From a checkpoint of a small transformer trained on Wikipedia.
Size: 16 layers, width 64, 2 heads of 32, vocabulary 8192, 1.09M parameters.
Architecture: LayerNorm before each block, learned positions, biases on query, key and value, tied embeddings, normalized queries and keys.
Training: a variant of SOAP for these matrices, 138M tokens, 2112 steps.
Each number is 128 + 32 x the weight over its row's rms, rounded and kept within 0 to 255. Layers, rows and columns count from 0. The size above them is the row's rms in percent of the matrix's.

# layer 10 MLP down (transposed), 128x64, rms 0.36, rows 95-127, columns 0-63
size [ 81 109 107 115  99  90 112 104 113  96  79 101 147  85 120  79  78  84 117  85 102 112  91 107  85  82  83 108  97 106  76  99  75]
[[178 117  57 100  82 172  69 159 117 107 129 121 122 133 119 198  95 154 151  70 122 121 161 138  93 173 105  80 146 164 111  89 115 147 150 133 125 124 121  71 121 131 163 139  98 159  97 149 165 158 147  87 120 112 130 136 186  63 126 182 114 168 126 142]
 [129 158 130 168  85  85 164 115 108  85 141 155 132  67  29  72  94 113 142 123 149 106 173 127 155 127 127 132 130 126 161  90  97 193  95 133 120 158 135 113 189 124 125 129 120  27 149 117  98 156 114 160  89 117 140 156 124 134 113 118 122 134  85 118]
 [156 108 140 140 103  94 142 126  82 125 175 195 151  51 148 102  84  72 140 158 127 111 134 138 118 126  91  93 149 155 138 117 189 109 126  95  78 122  87  81 135 139 141 149 112 145 134 173 153 118  96 219 104 108  91 116 139 101 141 120 171  78 173 143]
 [171  76 106 127 133  85 148 175 117 118 146 163 146  73 147 129  58 127 177 129 153 180 155 146 107  63 125 153 136  67 108 151 124 148 178 126  90 120 142  79 107 107 177 129 104 188  89 126 125 140 141 177  69 136 155 126 169 130 116 130  91 127 138  76]
 [ 83 199 174  66  90 138  99 121 155 127 100 122  95  94  84 147 175  99 172 157 120 168  70 111 164  88 106 105  97 161  95 172 115 128 143  71  86 128 143 186 110 130 100 108 126  82 124 123 163 111 126 114 113  97 117 168 166 101 120  90 139 171  94 116]
 [176 132 106 118 107 176 128 156 104 118 110 138 178 191 126 148  57 163 105 110 151 191 173 129 152 140 113 114 141 127 104  94 159 127 122 153  77  64 161 154 120 134 139 115 134 166 108 148 158 137 179  38 132 174 123 144 114  93 155 152  96 128 156 185]
 [141 115 111 123 139 143 168 193 115 119  77 137 170 110  96 125 122 138 111 160 138 177 113 197 150 131 113 104 227 186 106 161 111 150 127  99  69 101 144 143 172 167 112 135 112 149  80 117 129 160 125 111 123 127 151 162 121 118 167 211 123 102 127 176]
 [ 64  95 131 151 185  91  85 154 134 132 109 173  97  88  94 102 205 142 119  76 123 170 106 142 105 150  75 163 168 121 139 167 153 167 128 110 123 124  88 135 162 186 153 156 134 144  98 101  96 145 105 163 127 131 151 153 144 110 135 101 190  96 109 185]
 [111 139 128 137 136 101 137  78  94 111 176 218 185 123 141 114 172 114  74 146 134 156 186  99 138 145 162  91 132  87 131  84 136 137 128 114 152 210 171  89 111 119 154 161 196 144 124 161 149 144 149 130 155 159  99 144  88 114 136 157 157 164 146 162]
 [101  91 147 122 122  81 127 149 160  90 135 156 146 103 128 137 135  87  70  98 103 103  89  96  75 139 146 160 138 101 152 119 122 169 152 157  97 159 115 147 109 197 128 168 186 176 167 164 171 142 107 126 101 151 133  69 127 136 183 109 121  66  77 176]
 [160 144  75 195 111 155  68 106 128 148 125 140 100 177  90  73 122 145 128 139  82  87 157 178 104 172 146 122 145 120  86 121 169 107 164  87  97 105 131 117  65 157 111 116 124 146 115 155 133 111 123  95 120 135 161 118 241 127 100 143 163 128 130 115]
 [126 119  91 175 110 119  69 125 115  90 151 102 132 135 118  82  72 120 153 102 112 108 118 133 133 125  90 116 189 192 143 155 199  98 148 115  95 148 134 137 142 104 148 121 140 152 116 139 121 164  73 197 153 106 155 190 145 106 207  85 106 117 179 117]
 [113 144 132 135 158  78 118 200 142 157 117 129 162 164 172 143  85 128 124 140 117 148  73 161  91 122  99 194 152 120 145 185 146 111 151 133  58 105  95 118 126  73 137 177 104 169 139  92 146 152  75 163 162 138 160 175 166  82 106  88 112 152 132 110]
 [169 100  82 134 159  62 133 120 127 130 110 121  97 196 114 154  65 109 154 128  88 134 156 103 132 152 143  94 122  99 100 117  57  57 109 124 127 128 143 155 147 170 114 139 145 120 152 114 141 121 158 187 196 118  45 149 114  96 106 114 101 108 147 172]
 [ 91 153 142 162 131 134 163 141 113  82 128 169 120 159 118  68  85  78 184 136 148 188 114 119  72  94 144 120 166 125 125  79 153 124 162  87 140 132  89  43 187 137 173  82  76 125 145  97 103 139 103 160 155 145 158 146 111  92 133 154 128 103 115 127]
 [ 96 114 156 127 154 166 114 133 163  78  92 111 121 105  92  74 143 138 106 189  77 214  78 210 123 144 134 114 134 150 119 181 151 112 114 120  79 102 118 161 147 187 127 118 137  99  67 132 116  96 114 172 140 123 117  85 104  96  91 146 130 122 157 118]
 [141 125 101 126 110 121 128 110 109  96 123 137 111 110 127 143  25 104 157 135  66 108  97 132 156 125 154  85 224 146 162 173 125 150 117 118 150 124 120 152 167 110 140 109  79 151  82 156 113 105 133 105  90 122 136 121 128 119  76 115  82 161  43  83]
 [195 101 109 145  99 104 124 115  95  89 146 143 107 117 169  99 133  96  76  81 119 102 119 145 118 120 111 124  87  98 171 161 148 108 102 179 149 129 111 169  67 153 148 119  79 140 120 168 102 159 215 133  86 153  81 157 156  88 121 129 120 110 155  57]
 [102 168 156 159 107 103 133 120  71 161 174 161 133 148 108 147 150 170 117 110 173 114 170 104 128 117  73 124 110 120 128 143 128 115 135  99 149 120 135 116 160 117 118 119 155 122 182 152 143  99 153 122 128 154  51  75 176 150  92 133 139  44 114 230]
 [145 163 134 122 122 134  76 190  74 151 147 123 181 151  79 139 149 181 142  93  93 147 166 148 174 124 147 134 160 128 131 141  81  81 126 162 148  94 149 154 140 110 208 173 141 172  87 134  61 106 150 100 139 131 145 173 175  89  90 143 107 125 147 137]
 [112  72  77 166 116 134 106  76 152  87 135 173 123 135  58  92 191 113 166 150 101  96 134 173 119  98 111 127 155 150 172 116 164  95  99 164  83 143 142 148 155 166  90  82  96 146 158 113  83 148 104  90 102 105 167  97 107 152 162 147 108 101  83 117]
 [181 182 106 133 137 168 131  99 157 176 118  76 159 106 163 102 145 173 173 107 156  97 118 131 152 190 171  78 135 162 140 141 146  53 102 167 154 111 146 136  82 120 135 113 103 126  99 148  88 153 159 149 102 135 121  70 111 118 120 179 181 110  99  83]
 [139 127 127 109 183 141  90 169 134 108 106 125 116  89  74 213 103 112 133 113 143  95  84 139  81 165  53 107 120 150  64 119 150 154  53 113 150 138 138 117 193 138 103  78 191 103 106  86 131 137 118 151 128 131 157 150 122 119 157  93 139 119 145 149]
 [129 134 139 155 108 184 159 128 115 100 105 114 141 169  68  90  92 176  93  72 127 105 101 134  98 182 119 176 157 168 131  72 159 117  75 114 122  95  92 113 187 123 126 130 121 107 132 145 182 104 186 123 108 155 141 157 110 204  98 163 136 119 172 135]
 [140 108 102 170 141 106 118 162 119 139 123 152 171 172  75 173 120 131  95  85 114 148 116  74  78 160 127 153 108 123 184 105 104  77  84 151  71 109 160  63 151 124 204 170 131 157 103 150 162 130 143 170 141 170 136 187 142 101 147 171 122 138 125 125]
 [ 79 142  98 129  38 110 106 190 137 152 117 120 113 131 143 136 104 172 155 118 102 120  88 123 149 140 131 118  92 183 126 115 136  99 135 164 134 112  70 172 188 164 143 120 151 157 174 111  96 154 134  96 152  97 161  60 148  87  95 139  91 145  64  92]
 [120  94  97  89  63 127 128 141  85 126  72 183 126 148 104 155 135 166 132 119  92 177  77 144 123 122 113  90 131 117 184 127  99 119 102  94 157  76 116 132 141 137 128 128 115 164 107 119 184 151 181 106 127 142 152 161 202  93 111  61  98 136 195 140]
 [205 111  43 160 161 103 149 120 144 160 159 140 174 171 144 178 125 116 176 159 188  65 144 163 111 137 192 154  93 154 175 134 152 128 122 138 174 115 129 113 141  93 121 102  82 162 153 164 132 106 142 149 153 145 160 113 151 160 143 138 109  85 124 125]
 [107 134 116 198  95 106 158 136 133 122 105 135 126 145 162 149  87 137 156 198  79 113 118 125 136 136 140 148  91 137 171 107 149  84  98 142 150 107  85 139 120 184 138 193 141 144 103 118 142  82 152 171 117 171 129 133  49  76 129 109  99  82 207 121]
 [ 77 166 105 138 125 140 117 100 105  96 183 151 152 158 110 122 117 142 115 121 166 151 153 145 153 161 140 132 113 153 133  78 152 136 148 123  91 189 195 121 136 107  84 117 186  97 155 175 144 130  61 138 138  89 163 118  99 192 107 216 100 126 173 134]
 [ 86 165 117 122  69 129 137 163 101  98 136 146 180 128  77 122 110 152  97 115 145 133 141 138 123 173  66  86 211 135 125  53 173 174 107 138 159  79 159 124 158 143 151 122 150 152 177 115 136 133 117  95 114 129 141 111 178 134 185 184  90 110 113 121]
 [171 173 163 110 131  83  55 105 116 115 101 153 157  89 142 160 178 132  70 137 112 118 101 158 130 134 135 135  99  94 172  94 142 167 182 175 180 115 121 147 161 118 174 108 123 177 117  41 146 174 126 101 106 143 124 160 174 128 162 102 150 141 125 111]
 [ 89  85 111 175 164  90 143 193 149 107 116  50 115  92  93 132 174 147 130  96  89 131 133 119 148 155 113 124 168  91 142 146 110 127 106 193  97 118 167 155 147 158 111 133 154  89 150 110  65 188 103 118 113 138 111 123 121 124  92  95 176 191 105 163]]
# layer 10 MLP up, 128x64, rms 0.33, rows 96-127, columns 0-63
size [108  98  99  89  91 113 107 107 103  84  98 119  70 109  82  98  94 106 100  98 106 104  95  91  92  86  97  90 103  84  88  93]
[[121 125 167 173 111 153 200 132  44 126 108 142 166 120 185 152 168  97 161  94 141 120 102 128 124 145 111 158 163 153  87 156 130 131 132 155 100 153 117  73 159 130 101  90  59 154 119 109 134 119  94 184 120 122 129 152  84 149 137 200 132 181 101 105]
 [ 76  73 125  65 103 159 152 112 111  74 136 102  70 145 131  80 116  78  94 102 114  96  90 130 174 165 143 108 133 164 157  99 126 107 167 153 151 105 140  92 113 172 129 179  93 166 143 110 179  79 101 130 134 120 108 138 183 110 171 112 183 134  93 122]
 [104  97 119 139 158 178 103 112  94 182 139 113 120 134 121 125 144  91  97 149 139  77 112 180 162 154 131 121 182 200 117 137 147 173  68 123 180 161  73 116 141 106  95 121 104 170 156 152 125 166 106 127 166 152  60 137 126 114 158 148 122  61 165 167]
 [136 105 106 108 125 106 155 153 167 166 121  62 121 110 115 152 162 122 166 147 180 147 109  79  85 246 113 113 154 131 107 125 158 130  99 131 154 120  99 115  90 141 111 138 101 142  94 139 103 167 127 149 168  92 128 128 165  73 135 210 157 125 174 146]
 [138 139 138 102 142 191 164 158 121 134 153  47  85 123 121 139 125  64 109 139 128 150 145 109 182  97  81  64  60 107 164 119 129 108 150 206 118 117 131 129 163  73  94 107 166 140  91 151 142 124 139  85 134 184 139 104 125 111 166 115 112  95 123 108]
 [120  59 136  59 105 161 174 145 160  78 123 148 133 102 122 142 153 126 130  80 225 158 123  95 136 139 140 104 125 156 107 180 136 183 121  99 114  79 146  78 129 124 117 153  89 149 153 130 162 194  97 114 126 133 176 149 132  81 134 175 114 139 110 152]
 [129 148 120 173 122 146 177 169 114 140 173 196 159 112 114  84 162  98  85 100 123 103 121  61 116 155 111 138 140 120  50 118 144 130 121 105 104 121 142 163 147 155 111 129 159 182 121 169 181 142 177  82 143  91  68 113 103 107 153 168 150 149  93  77]
 [ 75  98 123 141 132 156 128 180 157 121  96  86  79 117 149 140  94 110 162  84 128 105 128 114 139 121 148 199 120 153 165 117  68 138 116 173  79 132 124  97 128 145  57 144  57  70 154 114  90 160 110 145 116 145 132 144 202 138 137 123  92 181 109 127]
 [ 96  74 161  92 108 135 199 163 172 115 105 109 127 119 109 159  58 140 186 127 136 156 177  91 152 139 162  90 146 192  91 121  76 130  76 134 154 114 131 128 134 189 100 166 133  70 123 148 106 116  81 142  92 156 124 133 108 144 165 134  92 113 118 102]
 [109 104 114  88 124 118 130 103 112  97 109  99 135 153  96 108 153 150 126 145 153 163 106  92 143  86 156  96 111 125 152 176  79 142 167 154 158 183  95 156 160 108 137 118  87  59 105  70  75 174 139 122  86  91 158  57 138 184 134 119 162  97  73 109]
 [130 139 103 168 197 126 125  93 100  96 157 122 123 131 144  96 154  86 163  84 124  76 135  48 131 171 118 163 132 152  53 149 143 186 102 122 122  99 105 108 119  93 177 153 108 108 110 181 107 121 136 146 113  70 151 141 132  94 145 124  63 172 135 162]
 [130  78 116 110 220 105 137  87 141 168 136 148  88 120 104 168 100 152 131 173 157 126  87 176  97 146 112  89 135 131  83 106 107 206  57 138  99 122 101 119 165  49 105 134 116 165 133 120 102 183 132 139 152 156 141 169 119 139 149 158 116 133 117 121]
 [127 170 122 142 130 172 125 111  88 151 166 143 125 137 116 153 150 114 121  38 156 127 133 167 112 161 111 135 130 168 155 153 137 113 151 126 126  97  80  98 197  67 127  94  68  73  94 130 162  73 111 114 157 187  71 114 140  68 123 122 110 147 156  99]
 [118 159 107 199 113  54 141 117 130 168 101  90 154  70 119 105 129 179 110  88 151 190  40 131 116 178  78 118 163 131 152 115 104 151 106 148 128 141 130 157 133 122 120 142 113 106 132 103 105 112 157 116 174 143 108  72 117 158 115 164 189 116 130  84]
 [102 128  81 185 132 102 181 118 173 170 121  88 140 123 137  87 122 148 118 147 110 137 102 124 169 141 112 161 167 146 126 149  63 114 142 149 158  86 107  77 155  97  85 113  58 109 141 107  71 106 120 179 139 159  82 142  78 164  71 128  93  91 139 161]
 [148 143 123  69 132 123  94 164 152 181 121  35 157 166 143  95 150 126  97  82 132 163 157 112 124 192 102 156 106 177 163  98 112 105 176 126 152  81  86 133  89 191 136 146 117  94 103 108 135 171 138 102 134 102 117 169 121 132 151 122 139 101  66 142]
 [163 130 125 152 117 144 152 148 170 181 136 134  80 175 125  73 151 104 134  80 123 111 113 119  81 136  99 144 146 176 126  94  68 120  53 146 143 122  63 110 120 130  71 116 102 155 140 139  54 125 118 118 118 121 112 135  59 149 100  92  66 144  89 134]
 [122 145 127 115 106 141 116 166 166 128 169 164 146 151 154 103 122 176 122 133 134 115 106 117 158 136  32 131 120 181 134 161 136 119 164  94 130  83  87  91 173 148 104 124 136 135 152 186 104 133 136 197 131  50 117 155 165 116  66 135 135 122  63 175]
 [112 115 154 134  71 152 162  82 166  94 132  86 115  87 150 134 150 195 100  92 156 126 140 131 176 129  81 143  92 143 115 184 124 105 167  92 158 178 144 125 115 165  68 100 123 159 181  88 115  87  90 170 171 160 123 180 154  91 148 125 142 135  88 117]
 [ 65  93 108 134 116 151 137 122  94 126  73  58 134 133  87  57 150  86 139 115  71 146  92 102 138  85 194 134 104 118 122  76 124 143 122 172 110 153  54  97 164 172 149 108  86 147 169 105 148 126  90 144 150 110 130 153 145 155 136 164 141 137 149 158]
 [132  55  63 206 141 121 156  59 147 109 144 114 100 137 139 122 158 130 151 145 139 174  94 144 111 195  98 113  90 168 133 112 146 122 105 107 144 159 141 113 185 130 142 217 102 115 132 105 165 101 113  96 145 118 158 157 147 152 118 144  62 112 126 135]
 [127  79 116 200 117 114 135 177 137 132 162  87 134 115 114  93  92 196 114 100 158 141 162 125 179 119  79 146 145 144 135 162  97 108 155 119 167 118  98 101  96  56 186 137 130 111 141 124 143 185  84 156 178  96 104 111 136 159  67 105 150 151 101  94]
 [ 99 138 125 165 127  61 153 124 123 198 130 121 110 107 131  86 148  74 129 112 101 190 115 112 161 125 154 174 126 130 164 110  76 121  19 135 157  92  74 128 135  96 163 106  91 123 119 151 112 113 121 138 157 155 161 136  77 108 107 193 103 137 141 111]
 [ 93  96  94  91 186  84  93 113 147 135 143 129 134  66 106 129 145 164 112 130 127 114 182 110 154 154 137 130 149 149 130 197 158 165 135 166  83 124  48 157 118  97 125 108 110 177 148 194 103 199  82  99 111  88 149 143 154  92 135 139 145 138 103 146]
 [115 111 153 105 175 151 131 137 153 121 133  88  99 129 145 100 163 100 119  97 157 147 145 101 162 175  87 176 159 147 177 184  83  84  96 123 144  82 107 141  85  54 139  57  99 103 135 182 133 179 121 142  94 151 127 119 167 145  76 100 160  98 107 135]
 [171 150 174  83 136 169  78 172 144 178  77  84  91 169  84 111 129 129 114  91  59  99 153 164 126 116 105 153 123 127 110 120 154 161 166 156 100 117  74 153 161 110 102 124  98 116 143 114 150 164  76 111 154 175 152 118  54  97 160 140 136 139 102  99]
 [ 93 151 121 111 134  89  63 166 141 178 103 135 145 132 136 115 141 159 111 144 164 154 142 120 142 123  93 139 207 152 116 204 136 186 123 156 150  97  94 131 142  96  92  95 185 157 131 160 160  89 155 124 133 150 107 156 157  88 170 168 160  52 111 100]
 [133 134 129 114 160 155 173 142 153  73 148 125 123 107 142 131 126  87 171 106  87 138  99 121 151 129 101 110 164 225 109 143 124 119  99  99 147 112  80 156 188 116 104  97 129 129 112 175 129 112 116 173 171 170 162 158 103  85 105 145  96  55 170 194]
 [132 150 101 106 197 149 110 137 109  85 115 204  83 104 112 155 132 171  99 129 148 134 136 135 126 101 168 155 143 197  90 140 105  88  85 130 143 101 136 163 180 159 129 101 122 126 106 101 109  89 160  75 154 104 116 152 181 191 119 118 204 123 104 100]
 [124 203  80 166 197 160  66 143 143 153  91  63 166 182 132  98 134 110 140 162 101 142 149 141 155 157 150 142  97 108 169  85 135 154  91 112 137 158  94 125 146 127  95 152 155  98 176  97 106  83  93 151 134 119 146 148  93 117 149  93 134  61 135 110]
 [101 190 140 123 130 167 107 105 103 124  85  79  78 117 132 105 173 117 150 144 104 155 137 103 174 134  88 136 157 148 100 130 185 192 115 178 141 106 130 125 103  82 189  62 152 132 161 158 128  82 103 162 206 135 156 111 139 123 135 104 152 123 176 155]
 [173 137 180 138 153 101 137 140 114 102 111 192 150  38 116 171  86 126 140 120 150  93 137 139 131 177 158 130 163  94 102 154 180 137 157  99  86 130  42 104 183 154 108  81 123 157 149 158 116 115 103 132 111 133 187 157 112 131  91 153 115 168 117 137]]